Weights of a small transformer language model.
Size: 11 layers, width 320, 5 heads of 64, MLP 1280 tanh GELU, vocabulary 21220, 20.4M parameters.
Architecture: rotary positions, tied embeddings.
Training: a variant of Muon for these matrices, 1103M tokens.
Each number is 500 + 25 x the weight over its row's rms, rounded and kept within 0 to 999. Layers, rows and columns count from 0. Numbers have three digits each. The size before them is the row's rms in percent of the matrix's.

# layer 3 MLP up, 1280x320, rms 0.111, rows 630-670, columns 160-319
072:468492502489544482488491493501527476511452488480503539477501525547524498492533518488477490490519495537509473492499473486471478493522456521540518489496509480490541519499484529466527472457541503524467499520464502531498479518471506453526498517491521486511475492535484537484490490541457526516498485472517508456472494543483491457459490457488449508491518490494525518496508530488504536499483500458470507473508475517482472509503527481487480492515528528499439522507469510494479516492496478
094:532500490494451524553515470461480486481516505544488533510481461513507521489484494538523491477475475482519497465517502500470511444457518473519511482467499486444488543487473540486529498504501495522508529528502488484491458471479499480510517465518443488495501489497522482506501503542449463501499550522510517506481473496479458540478452480516489571464512480518524474500484457541479482519479503534495483444466480490517478531493468511524524470483519531487521446504513484521444514497514458
103:486545498506507494517523487471506502477484494479496511530513493474484494535476464509504518470494465531479525544508519523510502456491427461475518504524527510473492484520512506491515512521511480493501492518520514522514485505476462489498451480496531482492503539508495480513500542500506456506538543550532493491507477473500520493525505468479538509481526536513476486547476474481486526529494444508479484510523507565465506504467472556521526504513506515477538517515495534495498523475488477
104:516502478495528525506496457527497530479435526578465519516513502506501454497543527522482488471553491502507501492517541467484533464543513510518523531488454480471471475490513461488505480538504458473520478514549534507508464514485514455559472483460467497491517480497535491485539531484498505497479522514512475518515474524500515519491473500494530498483509497520460497486484485488510461498489473508485512488475486482480527512523489560490527515513491497492501505511527516509483489539531532
084:470521522478500516500472536488461490495499478531499491493519496483521500507515503490511519519482516500540475483516526540484471508534534503538506571513526457498471474478471510507474457490517523463477511493508493447524439502527472480521531517508491533498540501547477478526529488516511479528496525481465503508488495471451514483558472480505543486445509515511486500479532540468507493521480456464470459521478521542503469486527496475479468479514468488524528483506584472515486486496491494
104:465492566472479501542515512483552473508509495520499497524523497536490510505513486510484510507466545489505505518512535506511512555493448477500482476461513529503493472440517481505543490475480489495540512533544509493504543505512479496449496480515492480467482516485527501506498532490517494522531486488512499542466536472471511487514499453490515455498484497502527530494494443520535506479495517448516536500516459495468498463486505450510481507512499483534528480558502520466532515483508515
116:511469483480532457489489521454510512583515512471502554466486486547497500501510493457506515527559504484501480517537539433521516469472471511479479519518473498475476506494463501531580478496505505520514495519492516515480485501472482514524484464463546516484516487504471483498531502514536530514509538457526500515458488479545519492512533495475464551516490491511537513485500525480463506496495486497527467467512507482488526516495516500523503488495464506512503502497523490494530483524480509
113:493513486500520468452533477491490537508461500491514511476518511529506530478485452579505524495505568459488500475539500463482518466527533513486497530467455500490474501489475505496561490521514515484520475554501477553506485464497508536510506508516505506513504496502513469498458514511492522489529530469507493468528482518504501477498494524449500562544489441462478489514495505493527514492455515484496483521481495494540470543474488503515505484555532490489486474475452535487456541532480457
084:433509532508553511482497517477471521530491470521506500510487496495557569520497517524453514496497499479504475525553524503494492522481475505488491442487538498549507519451512531502446471540544505520515482514486449502476477542506540519507502512490528478502528482507468499487518494497482477500513465496562449503500499517497513515518487501514496493454467475481511476503500489495498511534482522510536490496516517487502544508500499483506513516486528475513528476496451502489497517471529501
098:489476518524490435501498519464514543522496506502480587459484469527511517496502496492509487520514521471499466525476488484476512484504511476504491520499478489533460494521521472497502527537549555469479526537498492493504493523551506486480509469492480508461541532492510531479521524495458497494519509526467504520474480517439538490519493466468454511509522429567476498511518485506541490478526495488489481465466495486530521481500515500469519456505500453495496444500541540509498493533452488
103:511443470503520546546506527543527468453523550518489545500527497464528482504471475509494495466515496484539529492495485462469486526477510500514487476480463503498479556495443497494513508518532526527523470514505512529548522507502464467500539486475496485466531532468497513462476465503458495492481511491495477497482511502539448476504488512478504497505472514495503468488500459506543505537513499514486509470527480520470511490437482518501463507518493490498513492510535464467468525462503530
086:452521536464480478526512516528521520463465525556501526469471529467488485533526505495523486494548454482511473502485511498509509461513467519457461476481476498481486475477497454518546497503503509528513553534510476500480501495511524508476439524514526460521494458503511475511488509504502471497439506475490541517493504506487467514526479503498500491467501514457521484491518541525487509462519509495449513480521493554481501527517470474528522491473534521493507472499503496558548496450517533
109:520482527530506530520519525527469483469479482517501531472534495576493502515522456519500552472493521499497473526506519510515479505444524512435537514501530497491547471478498484520547503472436480492489482436524528464495504535492492494487516508500499498517524576509491484530503487520513488509496444525530499489526499515472478485537518496519506498517486497485493528509460442551468460525482493493493458492499525464478522518526513484494541508549507479481508473494485475516505477517492477
095:452498485546519521498482489465493517498486489428483525483531476529492485537462488512522506494511526509474485520524442527510522543500495492500489483520535514518549432541494535505534498466510533520549482549473476525507512476483496551465520508541492490470522480461539524452519511509535528492506590533503496493484515499468522512497519474493462521501507486499530502475494486530530512528494518478529478528485490511500493503505508512489476489492493532508461514501473475512512457471553484
089:520483505552515490526481473491502480492488510483483494490534476506483482483460490530483481512481510515512511474473546522513474531481506475516507501482498499442504484521506488498497510478515474526446457490482462523475529512490506464511527538517488487526553519529507501465497535459496502529499475509528496540495541506498496513501504462519484491459473450492479526525553542488484551502485485501512543507511541525510493541489470486554519500495516503477516474485514481549490482504479543
109:553516515491456506498475516499478505474468496527511528501506519520551544506483488484516470479497491522516517469490524515508508512530504493536507554499467517449518489504493443505523537512444466491484484526513522502538503469493480473514504508452529512513475507491517517474508503488554503493484480495488499444533503476474532499517484505467508505537513512533518518517517501458534510500464475505499488533506528503491535462497437475476455515506487522530488499535496469477519511473495474
111:476481481511479530467534491512461489491546479474514479509475531496523500494502473514515490442519549479518489532483509504511478492496502503476542525507464487463489511537464453550501475464497487512491495476472551540508513498481507522505458519531467547515528482550468519523498504486444447465490521480474496506485482501493482500498444495482470498493513528510522493516504498516521478487484512492476484543489468443506536474524498490527483530519496524499505490543509529484498551493529503
101:503505527519527514487491514507508501538485512520515511491539479499464531523526511467501459500438510506524526455420476478507489511493508481519515463524487525528475434465512461539496489508488487506517495507503504506488479514507524487493474470467467529527550430460491500515502478526524462529527480475518458517510457552532496496512511545520518484478497490479508477533515462516556481485536496540470460492519514491486481469476491495499524544454532491488495499513482476514525463495512483
089:483488531539483508525485481526482509524491467497478536513513519545475520489517504526511464462520510500476547482500489440530503495489533485514445576467495504536499495526487487488484514450517537430538491480521497505488461481488514445507545510538504506486480528495498520478500518480506485509517467498493518503493492502521534487458490504475480473503483474584499476473506490476474512490492515510511490514472455525497512538492484561525464525515520488473479532503475479497483490479497499
117:508502502503436484560491508530491486449528532502471480481521526487487444501471515512491494522454477478498517497497491518506507475451536502545541492491502474469503532466525484524503468531491501543493500540475517501511440506467504502482479494513494505483507514464494508486525533522483493473457506508474533472487508475507472451508552511492504536506468522547502540448494491462477489547527494505489502513512480550503538530493488535464537494556489513539477485451486467466477488489521514
105:492466493488525465507503523517504559485490499447501502494501496474509486465522454541458507464504514508518519473459479547501492490457507486521522495535513492565496536506515514512503468502492456552532514508469488489555491476511540553454511517507507516524512434472468514519501546507515514504507448502512492522483514519457450540511493501498497542532512541529499510496499502473503463468455576487465513491467494494500499545452494476449516541468479499514531513456526488460513474476502482
072:498493473493496471446421487527598517513475506491518496478458483501439508445455532455511527507537508525480497545493485461506460510525539478509512461505518506508512482518506543479516528434487490527523515461488495496489476528543482470489487477487483478515464494494536491510495517493518476516493554511521502495498509523500493542496508493474482524498500489515470504487497492503517504511495510459555533482475495513458492512500484539485485526515508511468509503487504488501491522453518513
084:528526523486479513515514457497515442509457496506514503511500507477472496531512506508524434492513510497465463504491501523461483518514522496466520513473513498463501465550505522493540492482482497511490529518480498527499426457492446454466451509512488483534508517480530488548469538533512456493514520523547457492541517469509537546476494491455517481489505476414468517510493487489507523499497483492455508545497510475481451515518485489522545508546470534501501481540496510501510465474483469
110:516502476505492524520478489495439506528443500496475521457488509487485496502465510469510477486504460509511544453473515494504497466496528530537486497484483474512517508511499484495491492499511491474508502524503476500482559534503472555501543522499521532509473514494520527464477500480487504481517481528435460476457501485524480515527515518492514452458516498502475496472545549483485480480476512481527476476495488523513500528486492510492464494503501497517459545489541525493472499522517513
084:506504476530508518492511481495460527506502511486477499523461476512473494493514461471511509487500495498548466497492550502503519524479522479529516494477545511475484489506485471495510487517470491478470536521508453556502440494517535493494489514497477519494514535502500490493515517464560457520466511491505460512506522582511490504534546446491512473542499467494455480527487540549485494508506484437499507491451507496432490503503480524534508528494488521531505471519483485543508490457520512
078:520518512501542514531509489477499486519496472508464481459503485448515478514538479516499522529504494455538494533508502506534489519461532510454474513547461489462550489505498509547478522518514532482484527515504482518435496501537491506483511505515476538524472456488506544494452510499542490484485516489500460495517512515497497484488466488476481535512515487540520505516522509483510480504489511503524548526532519484468561544540502505493487486502475464512503507469540518511528469517456515
117:497514547481481450460523500485551445552461492488502472482493489492493521499494476532489468479532520495453493487516463497519499501533525521466555513503474487426497483523505456479504514513489517512508467468489487494498504541514463517480478523504467536491536521477509426504513495524506515483491494516499475505495537541452497527504549524496483515505512486509487495509480475492518497470510539454508493446500518460472508507501449490459524509514477500476460516497501519524504506534501483
085:476485456509551516482511524473504525475487488511530496502431481522523507517537470434475499495584489531501519473494531491503521514443508465485468469517462539499522489512467509529526489464509528524458508463549500514505507495461536500488499494508511450531514499522452538511485482496477527508516521547504525471493505529530473514533547457537470503493463533502477486538515501467466509470476497495517474505507452515524469506538509531529497537505509500474507486512482483477543466500521466
100:504519495460511453496524546494493526531506505517483499496517461464481505549518511506504481474506491546486494451454500468478466496494508497511514532541512521534512488479489498492522515499518513509473481502474508530512498514493525506511513499430496553460495487486464514515460562538507525487459526510535525549522474506482525522466495495516493515491508457485518498519486492511535515486511474505509499481488529437485514496510521516511476487481505502535485502491506533493538466545479477
102:478509502515464505487504502532495540485517523500488497485520469531518527497536463530485506509552509513527491444540521524439546491548506492519540470510501519483545512524509496493534488485482489517492555500497497492486472498542548483431514499512494486499513508512511544461521535530507513509513512461485504486540476553474527472527480518519499482508481497521528496505498493544489508505487478488508468522483449478453497511507537464479464455530510468457507481481499516493489532474504512
112:524481513452497521548508458462506484530507475489486522455505492518473514514484471527465487494490461475487497505482519515474518483498468514471495510503507498478488521491532517475523498514488507535514539545528433502485524502542503516465534481493565544515505497492519465520497470518496502508530513550503521507485534479486491481502548508516517463454526515456472532544501549463501510507512496458495507517511490535488489498482491514512491521490509522469504468454504502443510511467500481
092:471485473510477479507518470503523500535533511483518484493465469528505490496525483485496480496530515473480506499518495439532449470509472553501471517478504513470490511516559520495506484457506487465547531515488503516511500451468524507500506494541474488509485478522463490511530499469529499474523462493492480519488481523543463508503470501512543544478476491436482537483507456482455493486515504516487501514501452506520545495489491486501543501461515552492504483514521473474498507515546537
071:490508481486508471498461472542537483493465473515473505526469457515482499473515532490506506495517506487487497484464471501523469483517568500529477488518509514522541492535507516481518499482462490484547485495492523483481470509476500454521500493480478477501464529503508517489517490532504497542515515505503519487465469524522507532503521461503484526492508480467460512513516525465486546528481487488489474482499514502492544483544512541518486492491504512521488474557504471560462469515501465
101:489528514494486538485498547492511480475515497486517479496513479489504518460497483489504474501476485488468506488505556464484460539481493465509526525512488476491519488456486478495475505497532513458505496508503480486512526481480500522496464537506467476512524499498497526454490534537482481523527519491528505517493502486508494504516487536516465485517521491536495484504474482481520508490482500536483559532521462491535541480454462474480492483479530527518508525479460497476484491488481530
117:505507461458508459534505461474496515511535508489514518474475505565483520457539524516484596517455426465489502474511476503479446490536508503502487468491479518572508531484493458510467545531509497504499483494462509472547543475476489526531476507528504502495503474490498490530497493504480512499471526509562504494498487501541506485463499521495487473467461523503465548462509501516523539498469491476495512509516489506453494486480509529543506533512465478490488491494511520539468458490529507
094:483513498490492504497549466541493475497502537524534512489493519500473526480507466474484494539497534453485511513508479494532505553498487485466448480473490531457520421490484524509466511481514462535516529495502530482525489529504518459520485518495544465465489507500510542524494431518508497510498458463580533494488472476479528508448499533511521518500575493545469525571495510501477516534488503508508477548508495467519487466512487500515492485546516495530512503509538484510538490480522498
107:491506523464517491497502534457528480500502533492516490524495523513513495490546495523445520516540513506496492502502522557516490452530459486484454496494503462503481450484482477498505521504508495485467472453544483500502535504452514533535489495518476472502535545488455473482532558490492466490491520512456526499519477469512441520500501468529523493493467506497521517461515493491496482473532523519537526496519526478481482516510568480476500508471502467495478537498499508513498461494457448
104:522496483526507538497501469516470473468475487513512524536519467528532496528489504502520472507485514477466475477498536505476525485477490471491481511523504504429513523517499477505487462550486510553524472504471501533491451463550441434490506493482526486517507534510481497511495441471482461510479534507515490542518491500510536506537500512457439526461499537547444487516539484485527568509507476519491478499517505469516497471514465468522511512509482482539516498507526483486506497549471495
096:480527505488517548465512480506491516498494492481477513446497506520508483464531509508490532457448486483535473554481505485523489483494505484483481501477534484527492523509497513494459464506512484493520500472484531472484517541462509497446491482485529478472482487471511466518533537537495486537490498481416484518519486506462528520534515486523513448563546510511485501456477532470511472456477503491470522502515507513505476499535482499504462479538503515535484500474485486507459542524488495
115:484517477514487475492492543486498496494522506495499525531449477485559483508495492461499499537488505489499500475523518546508476507473501441486464472495561458485506454497454501516522549543497506500479496543533483508462517471487523529475498490551520494510529519490502577491484466537524470482515481477489535496503541514495499454534519510516453499533490435495490493484510488493516502555492523479484507528465476523521503488493456467500507495498525532510487526524526505467451479531493496
112:508495473502450494532503521519543475492510543481509539475475460500518517472488481532486480469508509459510558510513471492488475511501524516490545506490470520548514577541461515558500519512479506458525498560528495501556505500538517509518508474490488487510486497478475543515545471505473503461484501508434556513478505465514473505455476547482511479510490485537520463461480532517470505525482528508476483498514485482501460469579535527470541492491541515517500524488463498503497502475477454